config.toml
n_layer = 9
d_model = 128
n_head = 4
n_kv_head = 4
head_dim = 32
d_mlp = 512
vocab_size = 525
activation = "tanh_gelu"
norm = "layernorm"
norm_place = "pre"
norm_eps = 1e-06
positions = "learned"
qk_norm = false
attn_scale = 0.177
bias = "all"
tie_embeddings = true
parallel_block = false
init = "uniform"
init_std_qkv = 0.0442
init_std_o = 0.0
init_std_up = 0.0442
init_std_down = 0.0
optimizer = "soap_variant"
lr = 0.00727
lr_mult_qkv = 0.4
beta1 = 0.95
beta2 = 0.95
lr_head = 0.009
grad_clip = 1.0
warmup_steps = 200
schedule = "wsd"
decay_fraction = 0.83
decay_shape = "linear"
final_lr_fraction = 0.0
batch_tokens = 32768
seq_len = 256
doc_mask = true
z_loss = 0.0001
train_tokens = 99190000
steps = 3028
dataset = "wikipedia_en"
Each number is 128 + 24 x the weight over its row's rms, rounded and kept within 0 to 255. Layers, rows and columns count from 0. Numbers have three digits each. The size before them is the row's rms in percent of the matrix's.

# layer 6 MLP up, 512x128, rms 0.181, rows 99-205, columns 64-127
105:158156138141092093143104125151135117153132150124136121144128076142084148150134154152109115103115140134145090119109101105131141161096184116138148126102164152141155118134104142107147103161134093
101:118091155108115138133075134128142164143121132076125164148103151093105115091104140159089123133145143098160105128142132167118115137081086176161143117131102121079118163139200124115139143158118128
106:119144128117138162156114116095122136124136132138130147140167149107153147132144088153124090109112162147099124128129142147122124129116123125106128104113163154117131133136106141117068085179104114
095:134145114102117155139122096144147161139139103137111146101136133146130151113164108122134144135175093124129177157104126068113132092102121140109106110143147114092109136086145133065145121096110115
104:174148144103144117138151152104156116147129131126121132150135148153149116129168106157136145139106115112153111140148144138092112088098126177143109151169125070135150106134172116127101121168139135
103:149150160145134139114136141104130165149100130167152109171118118115133159104125152095107154107131132158138140080111148133088133154146127157079135134138111143173138128142094106145112122155145121
093:143151105135138133131109144139110097144161108096086171126108113108108111121086138153146133128146129164110123136134113172126133131140115169109173154091135157164099136144121128165157127103135116
105:154148140159147117090116112074125124116149108114099137106128140101166170126140126129127124128151099145106149131140139115118137121156109142117132167078107130124121107116105116144172121110141130
095:129128132100176145164157136156101115125140120142136128166134137073099191166114167111112147127167113120093152131148129164168133097183154106162137130098138133123131151157145096124161106130121123
090:120124137160114141156073098128127123117100083146162107081122173111098150100098151129128157135129169125122094159128147136178127146142137081129071144126138184134138143129105090101178116152127106
100:174098110155172110102110129152147136112160137151111181172162126107101134132068091107123129117126107140107135147159143128092141139143085116131108111138101151130096170123096131092146102147133165
084:106090095128080114136149110105148162138136091118105123126151133118117162122101104129090113134112106116093116148131168142140131129124139111120100142114167124117165103145128124095153128150146102
104:129089134099147191150130118128093149147137145141119155106116116127109146156088140147101131106158116158118076131073120140126146139124123117159106143129108155116158164149180129168139194110128138
092:106092103113090146177134103092123122060112133156131130141089113132172150124090134120131131159096115104136123162115160128073141146104149155143122142147107107094099123121086128110119124147087103
095:144144123143120139147135115089098129161115109168124149110099153105127084082143121176170121149126108127130153115148142124086168139141150140099169110087112165125105149169130106137125121120120157
101:150108094123151115142126124158158115129117134143134163161155122133103125120123128138131098139103084169079140166184103167148143046136087149120106123162147139118165151133136149160146091160074139
103:123159162095167131118126128098174171125147124183150146115120129182138155105123082149104120134094129106103133107111139101104121102102137106157112112149135117122091129170132142117160098088133096
107:139144113124112161091143118134139110108117143108119161157116090105124177102083191121138109126148138091130120112118145128142140160143107145127144133133162155149173133114113108133164086108102116
096:096159128130135117131098166158131115100180135107074135110105155134123127162165134126130095126084131118160131146136100164136123117124143114126093132147138132125143124127109199090109177092118163
105:172110135143105141137151102134126114110156112141124146105103168105124120117151162115168106183096141138172119167144173143173157121146159132141145122129108114111112155119093116121175113079153138
093:127153129115103110103175130132132124115130154126152140122146148152168116089154191158158109144079130148139145123124142111133130094077138101135137151134127105142130116115145130153153122129182095
101:136126089093118114100107104086167107138127090141166141127168104084155114112142135106094066129115143155126160120152106124113137147125116090130124089175133118130114173152147143126127141101114087
094:167118142133135122074138103152131183084142142088141148107122135102109113128124143204135131071102106133152133117117147100094111138133141131136100084097134139135089106173167122145161113138132123
098:128148100146169119122148120117164104157154134163104171119159093088145122157181081140127119148142084119129155155125142143115113147148146118091111138164092147140135149131068098126121068134116110
100:153107124117153134180104154193103132165106104142124103112136082125092152181127134129138147117132155133129154119139140131163126097156142129147127137115122092128131120158132155111093096083128150
097:136100109086138134139096088165115137136158122136137156108130138117126139077126099106100138142147109144133147099129127109145125138121093136152082116087099129118109151154115123151175144155109146
095:143140108146125128115091128124109120135146110108124120114100147131141124116126110122125119107152155093103103108139134104107134161124130106125111126097133140125149121132140112118155184117179105
109:112162095142126104120111151156154110118121106135179145127102126142113163154085179116141148166124135116137090099126108122137110057141134149165135155157093147127133143092111134103120186134111125
094:129133103172105101114120124106167126167112099109108171148130130113120107113147131149130178159079140155104115110126123137129136130152134138074083125146158108130136113100154149075115122110100135
099:120150142112128107107132123118110117158117170096089148146089164087113108177120113135148094155139156161122142076175117149105126132122115140099112157129107137135089143156101140091123125125122071
097:137130099106112187121117175151106124139138115158130147156101145090138116137132129119110123138139148126147128157126159077116134103141162073119120129158116162172122130121156141124119121124108162
102:123134102122113166114117168173130157141138117141150118134125211098115151112124159102150105100156133121101188120097128158161080100130089121102103134115130124119116137157165120140163100117096086
121:111129147132167115136123175177100174097147107106155154089095142103125163154136149173123164089146126155106132149164108104173116159128139149133108126097152103160108151152117082129140141146133131
102:135116116083168151117104142153157119098113104103109158144141077120111144151115078133097141167103096135176145154176083121100134169115137106141114148193138141114086121142111158090116139187137093
097:126067125187099115112165125095149152171190138122152136135142125157146143123124169137111110120112149145120141134124158118132169142128086133134167151153129153139085139115134143107147131197129125
097:150164120142131124138099144145110108098120100126114127089185127115144130116129190121123120131164103159127125106111088100163156113169146116127139126139128132142125152156123134114140126143142118
097:113172159102142150132135133135136151135100121152121131147087109152120111082094112131125157124142171143117131126145133158141144125096142151131128096121118129113107177133110142143132127129143126
092:140122146113135109126129121129134143081098148129151133122110177158176095149079107107127151167170148141132127121158133177146115117117147116124147140148121123097145167108100124166143075161094115
100:127124117120121105085116167099139123112158118143138128119162131089158132112123105150158126091156119121141116136110160133130133168110151163096108088107170133110119157131106100094101155155127135
110:103165102123151108130150171144151101110117131136140149151135163095186149126130160099159142091140114137142175119112090111128101078110123102119195126117107138133121135127153133123122120123092170
101:104116109144118119184129148131160118088169116150156145120126101120146086114130198106109133134150155114110070131139096110127086123154130157120132144153160161159130127157163099143114107154100101
095:174127140133169102119168119111099155118137154107164140115139116121122115143125186153130137114097103149120168139095130093157151129137101130131125133136169160169125123114175105105164132161110117
097:124127112108155140142119132142123116141165172121103116083106165132151115109122114142136171135121151120090123149097171124127144108135109129111138114094158100147132164106105100158123112120083141
113:145153111128150088126127116161152135117146118093135103100162063120118071135125166116101150131106142128124109108151137134123116112133124104148177121153135079085142151151112107158079142138153134
107:088135136150148164113092151113066189111137168115140160146153158126100179149121159135124135159149120116154165137133105147132153141110142090141135174101108158129140132071098143107109120168125164
093:095130121118108147094110136090144126161139103092155163147128165122104127151130156106158124142077133096175131153126114144139163116167160102169131130124103114116132127136138099068106142133122194
101:161114142127137106112102129146123189136125138131121100121107095110089096092094109175127147146129074122145151149118141122133129124136153165109138100087115131112107124127167141106136122111111155
101:124133155139114164133139180166155167119136123149124092144117136145132080149124114149115108091124134141172156150116202139123179106133137112106102159117091127112106171137168148148133135119126128
095:148131091077134127114077140147107167138117132109123150161094107110114139114137110131159124112108133120106117125119140216150133113174111110078107140143164119139124134144145137119148065083137183
095:156167146131190107084178065142108161113123119123107095130170127099098119125117164135143124128126110151135128119112088166126142142161153154115122145162169101110174158145109131134121102162119101
098:121106135086132116156127177149109111124127104134069146123072166080153147168112140154072147122109170114142128130138118133140086153128160120142130101105088129107124130083147133143169117150083118
099:124133128123150146178100106185133112090090115159159132142108134112169147121153149099129109124114131140153131113108113165083132113118135148131121164126129095129135079120177183177139115093118142
092:154060100080120165089129110135122096150128108127096119136148177074090089127107137168157108152113124162143116148134124098136146120126101123168180157144101084167082182152126120136104125114148131
094:129184115109134099129149156121174126094099154081155168119107145127089108168102097148145113134111117148129137119124140122111139104125089114127146137155122142152172134168083121073174132143128147
105:151127131084145119173116100101120098119130148127097133135117170128149135089144123117131122151130129105143117105093138125124147165145124117160117147132112098120188149102160119154100128115098151
112:150125154147146149125115144144099145085136098115091133114133178167125085113126134138147156131110100130111097110107118102087179167105124080119164117111173082131155145125106113160141103114141142
099:126181138198089133179134115117135127162116106140130169126128177165137117147124110126119109138130124112151116137149116112172112125170105149090146100143136112165132174190148116143136083116097101
092:161133129077083127151129126133122152133124121095112147081164122166146078147160159155118161085118157150147109145154139155160123135122103126122137093118101063155120123126091140163106118114093108
096:130141128106138119120123058128113145150150137097097114135161158098128110133075110130124110098144149127192132111108117123172155124119147160141106117158124126144109116146135108104138146100071117
104:115160115166133124110121080130098143059117113135138148177140153100198126123117113139154125157092109132156116137133115119126126113118149112161129131130104158126167118132100144146115124102102158
100:125160135137157103125173092133142132151129135112147166118096128160147140098098131129077136148108149192091148133153122161142134150095118106139147125147105124166135115088113093090134121075113101
102:109110144137152133138162141122161149131107146150137130174135136158084141146171136107072142129092157137150098128117133144189096175099172099131147128138103114169114115170166153086119090154116129
092:106129121143133148104132097122132135122092197119138173122138118079114155132123099129123130135167135139087104169091136127143136122125107148103116144102129120144096171134089123087118141128093123
108:145166129115121128148158109089154103104165136115180119121097130134156146102127165112154107133137130185131134110159148117109143125130118131161119151137114119153157187110134099123141130118103138
098:118127140117152133117129108085122117133124122112119158113155144122138114098161159114137130150127149111138166121063116123142091141138104119089153080121102099099126127135086160143126130112142106
100:157153148157151136151104150132110108129149116128157133120124171139141105101117188133055130118120104144139136079144117104099145162105136128141095144139137098162116184110124118154145171152168134
103:109113154180124150132091127097166091123111147136121139118109115143133102087121126159099120126117163130175107124120097120149133139147128123134104161094111152102118142138125127107099126136122126
097:123146103154179138133103101159099109131126123114153121130109134163134084133109156101119182114168133132154146139114111123144123142136142106096106127119159107177078135145106146124118136135122120
106:130135101143128094148121081174136105097105139128103130099129122137123136159131145127152078138146124152100141116120157137157124149108124148113173126101064116124151148110129156125149112155063132
098:174095121157136145120066132081123101169164142140120130151114119085146117098129134164171128104105172132137142121120135121155127110104098121133124121136112096119115097173130151106167119101107156
100:174151101131145130079108118129159138183116090141110124138142102104136097131084144140101124112152163153128165152167078131115139117143087126084135144116141122111147127132123107125142143127127147
109:093135117141112105114099120145128119109152073129130128145137112088124142149120141125130120120102182140191146092122096129140138145124097149151128140052143171165116174094109181122154117123147156
100:126119144116117106136130074105135145125140084140151112131102131103143149122112114126118077104086149121175168119138125163094136170119146149121136136143124173155150126150123168145072120111114174
099:126152178116152137135129147116103152146132127114104111146144146111123187141109115147142139086104113156167138119126146159154101103083107149112147142137126150100099119098086085128151127087151131
096:159094102122187104166109110151153142135141096133136127139108110098080165081108101125126108134116107142114114118128166168136146147154116099125158116110078130124134130170096191148145168139169110
100:103082098107127114069120104140177129116104145091105145141122100101126119133182106179110150143149121145164103139106161131100098103106150104124155112119151144146084126157153154192157111145125179
095:141142112100093113135096130136133149139119162155130133116137133136102046125170100159180074115129132140135127110091097109118143154136143126132127132113114128168100149133143100136200137148120134
090:216159158111143086129129130128109150164089116131156158136141135132158157171163145123151137137121132133134144117124126102113154145108108118112103162118120155095127102131133168131146150126104104
095:114118158116128155104130119093086086151106103107078121161104144154120154115132115108122098109119125136117125131091117104108147126114133122137137121128140106134063154140132154137092070092134103
090:109155135128140115101186111098145138096118132153104135099148130130107087140120100117107155106090135141096143152144178157107150157187106093111112132122164086148170157133116104159114129149128103
101:079137125119102113125161157117112195217158149129103124129131117152141166156147119143123130156129149140113144137152126130153130115114117134090115113132097167093116137166121128125144091139103136
109:118093121109154132101151112135149114124154124134136117112142119132067115118098115119087132120123138147148169138143110105191148116166109116117102159145110100151129137109139086147131096125135155
108:162136204132148144111138101089130103117118077134134147157156116082130140132187127106123154163173159104097135163137147128105132099143154154139155103115174134121125126091101171107131135132152125
098:099104131129147120122140123152130108145126146138128141097113115097146133181118131126135087140108163197140134103154147094073175173133109115149102169135139072091154156134110099128140138130120107
096:127145167126112139093100171113137138145134148091120132165126103129137170145089125113127177134109131166113114108087183157138141113157152165082153122115074126114087147183138146082114071149132124
103:109149108108104152117140156160131126115125103086159156184156129145131167107116163132115110112147135159120084104137162097132125133137077117099138137136112089138093144085129140122134136168169085
102:121136123132137113128124131100146133168101143150150119134106151146067099159130161099159133129127110151128114127141095133145141158128100149105150109160115096105168115170101154100118132154151071
095:140163108130130157126100163137135129119154152103160109154142118109147099169125138101139101097119123191136133139125145133130132146152174105157123148136098102090126111120067064142142125144179139
105:106141098122151164148142132120161113107147131117172162096121145120113117134083075124136113116149148162150119164121145127129084138109075154094112148128146114126158136163129115139116162099111092
098:154166133166104104097131103120135119107121118128144096133101095120116157137124134109136123145135168153129131147136141148116163113116188151143120142127135079143185113127147101168096136094139107
099:144115139130115135140093127123135118139137100190130149107189149142117172127128113112108118128136163141111090107146123108122148136148121184091165137094129140143153153178100115091125117116063174
101:160179142087126138138111098140157144118104149153098114159088124137093092136103132099127135090123102135124100135118147125133120113127155122089092100108120111089112146105125141107152168109119130
098:123094065165104101136106101077107138133111112148188149122085139143152118126150159104162141139123121152145126172125111131117162135146136126156140084139162108145142111110134115147088112095145134
105:154133127125124180133136165118134114106131128154116125146138115184105140105126141121107091127140140125130131122106124109128146150140134057123150185103108157121165117135162109114126099146143150
100:149127109083150112161082079159088178129098152084134160115143155116102112118188159112106141125102138147134120117125083128073126137115154086143156109139168136140125117098114140146107123114147128
099:113112139176122062161148124116097143129133122083121113184144136131103144163156127100137147086102141158135123141108121140102100134112139146140142160072161154087105124128145134152146100135154102
107:114122100131107165119132097132121114193114166086139128151138125133151110113161139103083155155096158139159116111137117143143136108120151146108108076083108115102121135146129147121159115102153147
098:189077148163154125131143132133165094149130132144124140104152137158133168200136131109088119103162105128131153131110142114117153153144069090128142112104120132105127118146111131140113132135129132
104:130126132124157178123098139117089132125141114062126117108112152119090133099163120118107145133130129158081151141146122110151121128146135133127124186139133131152154096142152053137112129133140105
090:179155099183127090105084124184057102138121155136107118146145115129166120141136116113171169101121094132146141125108119176144140113127112097089128137106100087157129142097142079142148144154142129
094:128111107122112158118108124180121119159127135087160141142150104128113149150141159163085129147136112112123125133153120131156108095119141114129157131193142150129094158086153164138171085148115181
092:102151131132135139122110092146134139159113093157167137166132094147104118116158111140147111157137083141143190140082142132139145139074127123083150135110124133158108143130148154172137138146104092
105:192151140116089154151135138135133108155167091126135138130099169131114120124095100110135103103128130115141125119113135078128092100192157103154156141100095138099109151161116124109140150158139134
098:145168142143114145147139158166103122140141129103089166100120097137155160095118135139115100149126118180160154126138149161120096127128152139102141157174111118094154119128101156129109156149113115
100:095077121199081143126127129137111138145177109136145146110114120149157141125144101116106161147146089154137113093109127118143136122123063123122135117104146114165145162121107153158115111112156100
093:121154148087127145111129102094119145115115169130181116118094125125107105124110137162160128098101113146148133168114141115105112113095089159140175128084116110106126150120157127120170115084126123
099:163107144136148130125143128145182151127144159133115170112096070116103118170115106105115100112177121143164164092189125105118162149155128091144124145108123129120127150097129163109109098109132145
# layer 6 MLP down (transposed), 512x128, rms 0.19, rows 99-205, columns 64-127
100:093122119158111138149129161149150079128092153103163139128191088102136164118122112153105125147131128097139100129140115129119125126106148107119140144148183137122116115091130155125113118088134119
099:127130139158116145121164145118133143125095108169130158131130121152104109128179105139144114120116122120103132121132168130130124123216144122110093136106178115142149183088111145115059111138130104
103:111137150113115143131127098095161134163105089122152192134149131178146125140144142130087114084111103102102113147141126109160095123086113127176146107141128119090143154124138160107129141125112148
099:131121135125124155117116112118102148109140163159169107123119138097110120123144132140135141132202200115082127136090153117131154142164142094168147113148128118126093136111151185127154134169109098
099:135141082120105149155127103128168169113104147116148133146205097100135115113123114081091139123131090155129134153113165117152133119090131123123107120124136153125111126166135155126180157112115129
102:133098090127121135146160129080069128127146112122165134146137106132147149139166151156119136130147118151097141130150152112112106129105134138096106184115100136141158135160157115098167095113122102
096:134112120085117103131120131177090109113120108152120135149141112156117132087110128095129062114125105142148189143101130118102114111113123140112116122127138111123115133161156062151084134162146095
106:156103143134127125151129109097138163124130140083161141144113144111129075102116123153117150147150104142132120138098128134171132139148115090145124120091145161131127090135124165148120124150157103
099:149069085139118164134145120149142129147129085164139140101115127151141133127110098133151135184148095139127136113140082132125161149085115119118104155140116153121148115126137091118118185096130143
088:138127147083129121105129113158142119151160103102132156158131101089152096147135108153142093132144144139194105127111117134120120098146109133103131130131149128139154180111116125171131160125129164
088:129132120157105119086152145146122147113119163086113103084099109151151119121117153142141182145105168149165158153097124121142165122129173168129136096091158112107099107133154136128122150131148096
096:111081086152098127129118145107127146093152088111106117106116136117138132116138138132095166125093161099097140166113142175157130131109135101094129133098117128118199086152131168112128153175121121
116:109151104193121110140121124088148137072162165143107115125093115109154140095141108192085150172140154180130110143165107139105148158175138143148179148144141121128123132108109118104115123144121135
088:136150139144132125120093084103120129141149166103107114125113134148106189132150112149137150118171122107135079160102094112116131133138111114099077128116179147088136062159113123129095093087178123
092:133142143082147168146102144186131094108149142134102130103136104116143074149128115147091140087151099160097132135117136142096132113098143111185106095121114125117074127170147123147155149119116130
104:129119131131142110117109155120104144135148163150125087161080165125156110121093139139122108114110117095144106108073108123138135167094121117138128117121133128087135105095145149148108102136128109
100:111127117109146159109159147110156083115121134144111129124126153130154194124101139139140110127153148090140139148105122076118132135105141117138084129100170121123121151139097154125114105099145124
096:143136131088103098108107152142166129098148123160120153127112141096101063121108121154065119105135161139128155088160089106106143141116126171133132115094120113145143093107127146116122111138119138
097:124155128113094109106153087076137149127157111116110143128097138144145092102148162131101161160088124081151092128105150116115121140099099184149150105121118146161087099114145112122102122121147180
101:093106166116129176164130117151167162087170122147112136128158102169102110129153150119137110123089085175127096106110138135097123131118094138142137118103114158113123167103139109127123128119117111
096:124151116115103152116131123182101152103123122133087117138174110132120123160119126161180096127137110127123141149137149119124180127084156160122098143177119159117154143143097130158148116175106104
104:090133147130113169088140102140132144108132075156158127159128124139116127106114152104122073106131148132128098121131130129116126141080164105099114139125088122162138126150131170120117081171147123
098:122136159120108139118141158144149150145088122099150144081145164143141141158131084162130162167098159107110145196120129147099127147119120135170150154121136106152116090141156126077083130154119153
104:122107125163158127078106104122123150115144142136141124151142118120090105143132113161139132172169112125103168111143133137123111127139152137133109148149163116137125086140100078145109157149119127
098:116117083141161113135103131097138121071154138138108127139108130141140109156145143107119169112120151095166093124131107130177157088187127148114119093121152143113083095129127095155127157110116153
097:116115116101084127115159205095149141168115136138131152122142169139126150138104156170145154088162071122108127114128146163106100144125136132119072142175113145132111131084124119131174130143136106
088:115161145128140127117110161103142081114145113153169152091114129146117125126138077137098162135122146137072144129101135112156117073126087087137138085106122169122137176129131122131103121101139123
099:111143148159142143093124129145129131138108148148143176080141126144134153133116161147156137156134143083170140134137156168121122078149143136104141158151149124089127130147127119087145176173105140
108:126115131140126176115153150099094099083165084119153159158152103117083138167104132131121137167145127159131103112082163125114111152107142135129137180134125116090141123085100129150150119151104139
101:116169130108134116071113139094084143127130114155111130154134127146128158125152144106144107122134131120114124145151096113115133161146126120139120130133167117135102146134125155168110098055128134
099:158135091100118121084133101124164102132133146114115134136119119151121091158181135135117168151110098141125136153113147136114136110127133125163154115150140127158104155103154153137091125165139109
105:145125166168120126090121117114160140162099142147105139117146141126129113149130142137109125103166162137147125123122120093124151151142085123152137176099100131113145105149100119122172070141128148
117:122092115133125126127125124156118136154123115105118131078161153144103151177117134122128128122157135113120139143144105125182103178098135164133157134145111083106099112146157083108161139098142148
101:167116113095126144105154146093110094117136168135115116133122161120150120127098123133132139131122145109139125103133111143147089143172082099098121126132113144120135146134130154079127095183091173
099:116157147111136092111097108124106135144115150115129123110126139106162150124136134115162115126168106165134181132118140129112127098118156120155096135111168060090115180108128103132121125103155113
095:148125150089116133113123129095161156170166137130150117151132141136129114122108133112158128157113112132109138150094111086116154126156131146164107101120155134109082101120135172146099106132101123
093:113076135145132135081129096151109112138099124158124111091176110133141112136115137124136126134140119136108156093132096107143140152156151151093140173179088108121127113086125104113136137130130099
100:125098154115155107115068124151117108127144113085120162140086125116095148142140094113113118144115060131144133191127137133163106124120125078129106139137126122125147151125097157125106115164103123
103:117124101105125111131102132146135115116159135179116158130178118096170131134094085111135103131117123152121107126111126178113112106147129126096116106102104121156133121116176155153117127122092163
106:137098112150087134153100160151128153135097070092152099066158095108159130155124072132161116159117142106114114142105124130105141131171135160149137169129106119096133139112134098139134092132130120
109:124130131154121134083116102114152147133132168102125118140116161145126139164133113165130137081103108130127110159132102128105094129131096154136149093161177143142135113115055139113144115149148142
103:085073123110135106099172104118103122137093090125117149150146146143179120141095142143155151109099142117138157117130154117128109128093140130152138099148115097161107164110123094132116137112093149
099:189134134139142098089135150070125148160089103110113143161125116148134130189165127167123119106126102091188101132171149089139146166133142154097134159147120116150137108112148134125168146158155125
116:168156087157129129122123157146131139114130142118140124152080130158097087127122128093133094159140118198110100129147121106165144119097127093130137102146103131147157142116102142103124114158138117
115:116108110183101136127115084118067148132119148156126118123145138122122109108117155147139127138124128119089156136107094088109113117149154102136122125122157149104158126118116173098159078137102177
099:171114121158095155136133134136119134109087186129113132103121179147156155095141097121124147125147138120115134102116146125129086101149097104131094149150070148156106151142130148122114112118124098
104:127117106143105167144086145106167102108110147126136113103159141104173118148169154095134107144122151111145118098142125116146112146144160115129115160109139135150104144136086129164131151127126135
105:133127111134135139122056129139151093141137169100139087114125143151188160184142132127126140140139131121126165118144107095160138146157082132112133139150138114114198161131135093131133168130125121
104:099111113171119146157114131118176161117114138158120120099106107156144162124113120174149142114123139129168075075119158157131129114168160153130090097122108108136115146110121131144142168122122147
093:146106083142106150107133100133126118124121157168102067131113161132139122122096139118165165125142138114129118178110135145127110114106126093139132115142092172146112127140145102154098177135168124
091:137159158139108146115123125159165126118097137120118074136125158145146140132116095108120097111106125133133172149144124125111155152155114126103088150120076096124139122078088160146125137121146117
092:108140147120119119132128141112139116119119165133127137091119124125154125138134103103155167111141084111100137081153078081087095156144124153088128145149153099138055159155107121107121140160157124
088:140151161125152147139154145155141163103152112112107050116126108115138153133114169108170116160140140109110112135139144188135147115151081159150053118122131155152094104142107108133142105103105141
090:097125120138131112114111099126123114097106098124109142089110097096122138091142126125105154142138082145164113101112095110121129095130124132109137119121083116136147115103155118142167104072114123
107:129152133138124127124167107141117160140127131109140088101089132136123134146141148079164103114085151086112133146132120112106191130117157114092097154115111125071127156188152108102125113131115154
125:113106094121101105092116130127134110154143144110117151109106086155135132170132107107109133098148146146097152128099107145109119123152130100179168117154141140139127114111132150185129161136158135
107:169130133114134140093134156091122124135114168152149132074098123104130113167116113152075113104131132077111111131125133120101109147145108104140134118137126173138117135098128102103117135152151142
098:119163111137091089151132119129138145120125129134121146147143125093173105082151138111109109147130105073144157127137153075127123098126133093139133118129136138146123122077105173142127124117150112
098:114093131114132116179121138131088182130113109124150123098130147124106096125105154139092163097117102148116132115112116132164124109097175090125106097117113160133150063139106162113124130115156175
113:117144137134160116109143138158115136141081123158154132132152139128124100147124147108169111122150117131101153113098143113096172171164155171127109130125150136105142153152157143121081116119148081
104:080152128170099115096150128145160086067062118134148105148110138093147132096149112101099123161175164173095091114160181128149099156150142143172160130134159137115144116089111115094103161115116153
102:143166155125141110138121107088120093142141164108106180165143155144151112132122156111142101137160134146152104141151142130128111105085147157100117131142158117135173155103104149157133165114116180
099:116130096112141141128130119140099165115127134137147092148130123143113101163129166132154138093157064113137162108094085121127139138126134139159130166152128128151134086163121126095162143131128115
096:126114077104120133175148118162126132142107090152131161121169120102129135136149122109147084083098111116127132138099095149098141155130151085117122117131161156140161136113119130153133101123087160
106:116121116111111082169151123148103095093126120124151121103132108093091095153139124118103114099117125135130073120165090134140142121110145132185124126103087123053113131145147173128109125132095144
107:127126117122180116085115140108118125117109152147126142099092156150126104114124119102152115108124167123138136118127084110097127102132115153134157129102069144147164091074123140077102170116133104
112:109112140081073095144131136119070117141105133157092158113091111114162151127145128074097141111151164144135118149181125143145182195128112168122146122110083140160154133129112123132144149118130081
091:113133082122102126122145120135125130156099093145087077101119108111140116104149108130143127118123107122146119144126167127134141115157088155180110145140066096170123117087149144170161107142159133
093:162166122136116169150151098132105127140137130163120179146114153138134098105109113107097186118144162135145182103149103138114107126164108108113095120107190144098155103106138149136134118115112093
099:122128098118127144120143092129081124139113099139076088177108143161142137123137135127104142172123109170127126174107135135165122182124136088138091118151115134169153161123147145105113135114134130
102:166116118158099150108128138099128102130160122139124083161122105116089191109117159107189121134162116130128111111103155132136124071090135085135121149131105130125120098117109157144111145112127126
101:168110110113132128148074163136149092159124104112101099137111153091128142099148135135127105148110117133170109139147099171133109119151172126094124126159143152058156106127101122099094145150133121
097:150082145148137132185127136114124079086166134146110137104107158129142100113084163128101104107098109115115134138135140136093158131134155094105120114132132126112072098129172105164087143124157166
098:137106131091151150137127124128141147138093095144131100158123162148124151102103141127108111168062120130139107152110146155136148110156187102102161084143110148150164139092128170116117109127134138
096:117135163128101126110102129121146108157129146134167097101092151137119127111120121097132120137159107123152137099144143100162108105154135122171169126112130093102082189111106127119168147109166132
106:154190203107128121116161155145118140130138147101093109135140167147146099130116111114097195144098174114134127178136152121106123130137169131116136138156102130140121095107138133156124097156121096
089:112128118154128143092163165118123106107165097118122116154103119124083138143123135097113143132141064138106150148154123149127121129147079111144114129098102118098152161096094118146098105156154152
108:164112109121125135134084098143101087192128110132122127105132131152101132189115156135153105113132145118118137103099133104124127128126168098162132139142096124143130130099179112156076145100125158
090:133132118139139088147141113183147079125131132162119134141115129131138115134167111161137169122126129123103153151104133096136102137096181132161149107097121151153156144131133125094124121153115175
081:156107080093113118117137138115107104134150125098178149130117122151149126091124135136078134098088114127114100111157108116095093078101163129137157118114128113136154114141180138088105154074116148
101:085129144152099132113131133112101120137175163162167144095103128108149085121100123128162089196108119148112115109109097124106154131194121104094109150131127130197159113121135124127144135138167118
103:157140110150152149137118112116161136172164135141099103118117134112144152154165147122168114151115104158106096111118101126160125134146158113125141099170149073167115123143169128084157111139158120
104:156160110131136117135157121121137105167144102116174091148157121150136098144126178107147114130077125132097106164127112115173130097164128147118114147126127091165131135172124128118112133115116148
104:127112136105137135131155128142100102116106132107127142100132133114088194123149122149124080095114173145104169128130130141134112116105132110114159119070117157130172110149071125112129095131157121
095:112131143149085140130118141090147089129122094169122139108123110131123108101139142119103129154120099144128136110185106114146140105094185083110148140143102162133109151091099077087097130154115112
107:138122128138115153114153130109148115087092119160113116094140163134130123111136192097125175139123101096151126143130122135123128152156164125176119142134152151105116138120079082170104165107103148
107:091170147142132165157089148129148130147154134115123172114136141116102120118104112100117142166110161155165130130091139155128167067113139099107117162132149156124131137126099120121133087159136145
092:098162124163141142155134141146133122150110151109114121124083149141115129086118152111130132096124106138140147135091120149123112119127137108122116129137146147114136110120132094078104138138141115
111:175142136151125089132143129122121135123092117146155116145111124097135111105125125124127172125120091105128120093115113131147147082103124176168113164098134170152115129143110134104109117151149207
094:106110132101134131153134174137120133087145124156119097085087143084140140121168181128130151124080097105126126091107150117159105127138121143143136140165142102141143139127131169162138155177136139
097:125107103105158132157127172130120157157148097099152129133080110144141131171159123119125165123096158143142128139095144144134092118130122149106116141118135087084143102102142130147124081140119115
099:147175093133168117137115087120088174151100112098149136153124108119126098134127131098135179142149116157132144134152128128145115097093104174116131135120127142137116083163072102172167139131165156
096:104106166115150131103136116131104102136137165151122151191146130097152129127087126128160112106119113113120122176131127115173119137154088152111123141142149111166174112154095086114100133105098108
110:166143172130152145087141160131108115155145148128168126151139119126123108143108163115174122129162099124158170101135093127110101154157147141111180103172111125129123122139089142094147142139154112
101:098161148073135128100183153158123138162171152138084134145114126111141164131093153117130126159174118145126124115119140104136103117108105158127140117164104130138147124190135179137137173135135110
102:124184116158168122114148123094121128164078100137112108134102118148115127122120121143129153145144107122111134106138098139141133112113111133144116112103123137141184116147135110120131155114147116
099:101148139132153147096121099140163084095073104152116146117135175123139183157125160167120110070129175145122167114108127120129130121143132104152146102135120116118125151135137112142137142162087110
095:136128120132072106139151105119140140163106150164083149135149115164133168111110123136150155158108125183117118167151103159135158130106143090119153128117131121104166096136153141137112088128090104
097:125152144145100139121174093157108147102141105131086138138172104154154146134119145116119107127115134136133088148115079127140157098112104087069183163126154133113148116087133134103146102114104084
088:131076134175116104111139113104184173095071069119144179110125136129130097162134156152116105169102153132140105120119107168130169101123151116128169104117141105077130129137164094111113101128111128
085:077123119150107099145110132150071144147123128146129151099147128114132141108113139126146136102157122123170130101075120111087110107126133123155121110106109140122149137132108125132124132171115112
092:138108153093115129189150146100153119096089141125128128124120142148160140134105063101075096136100134133154127108141134099144101144154116092133118128156137158114137190150134123112116125141103187
105:098095143146096133129126084076124126141109134114143120134105126136127154153134119162085157106110089123114140127109143151117176157172157139169151106135112100146127130107129139138111118089142148
089:141119068125116140104104091175109173105127161118111139122129121177096146116103115150106127107137165129152123091137133126146105127110112087134154164087178143121179143135101114150152138135101161
093:146135191094150085127148127142151118146142163125098167137099153123134125123131120139140113153105123185162140155135115150122110158131143166150153107156119125136167130136124128137111093120129144
080:100141157130132134127143177134091110127113146112142097118095103102106059142081114103135106094117151122124108153131141117077094144144107128126113143156132166101114069128162133123109108141135147
097:162140163166121136128138141138091149137108111121108122134121111115140114101132118113137083199138119114133155136149163154167188141126101156136136159123134146094125151117157142138140120108109156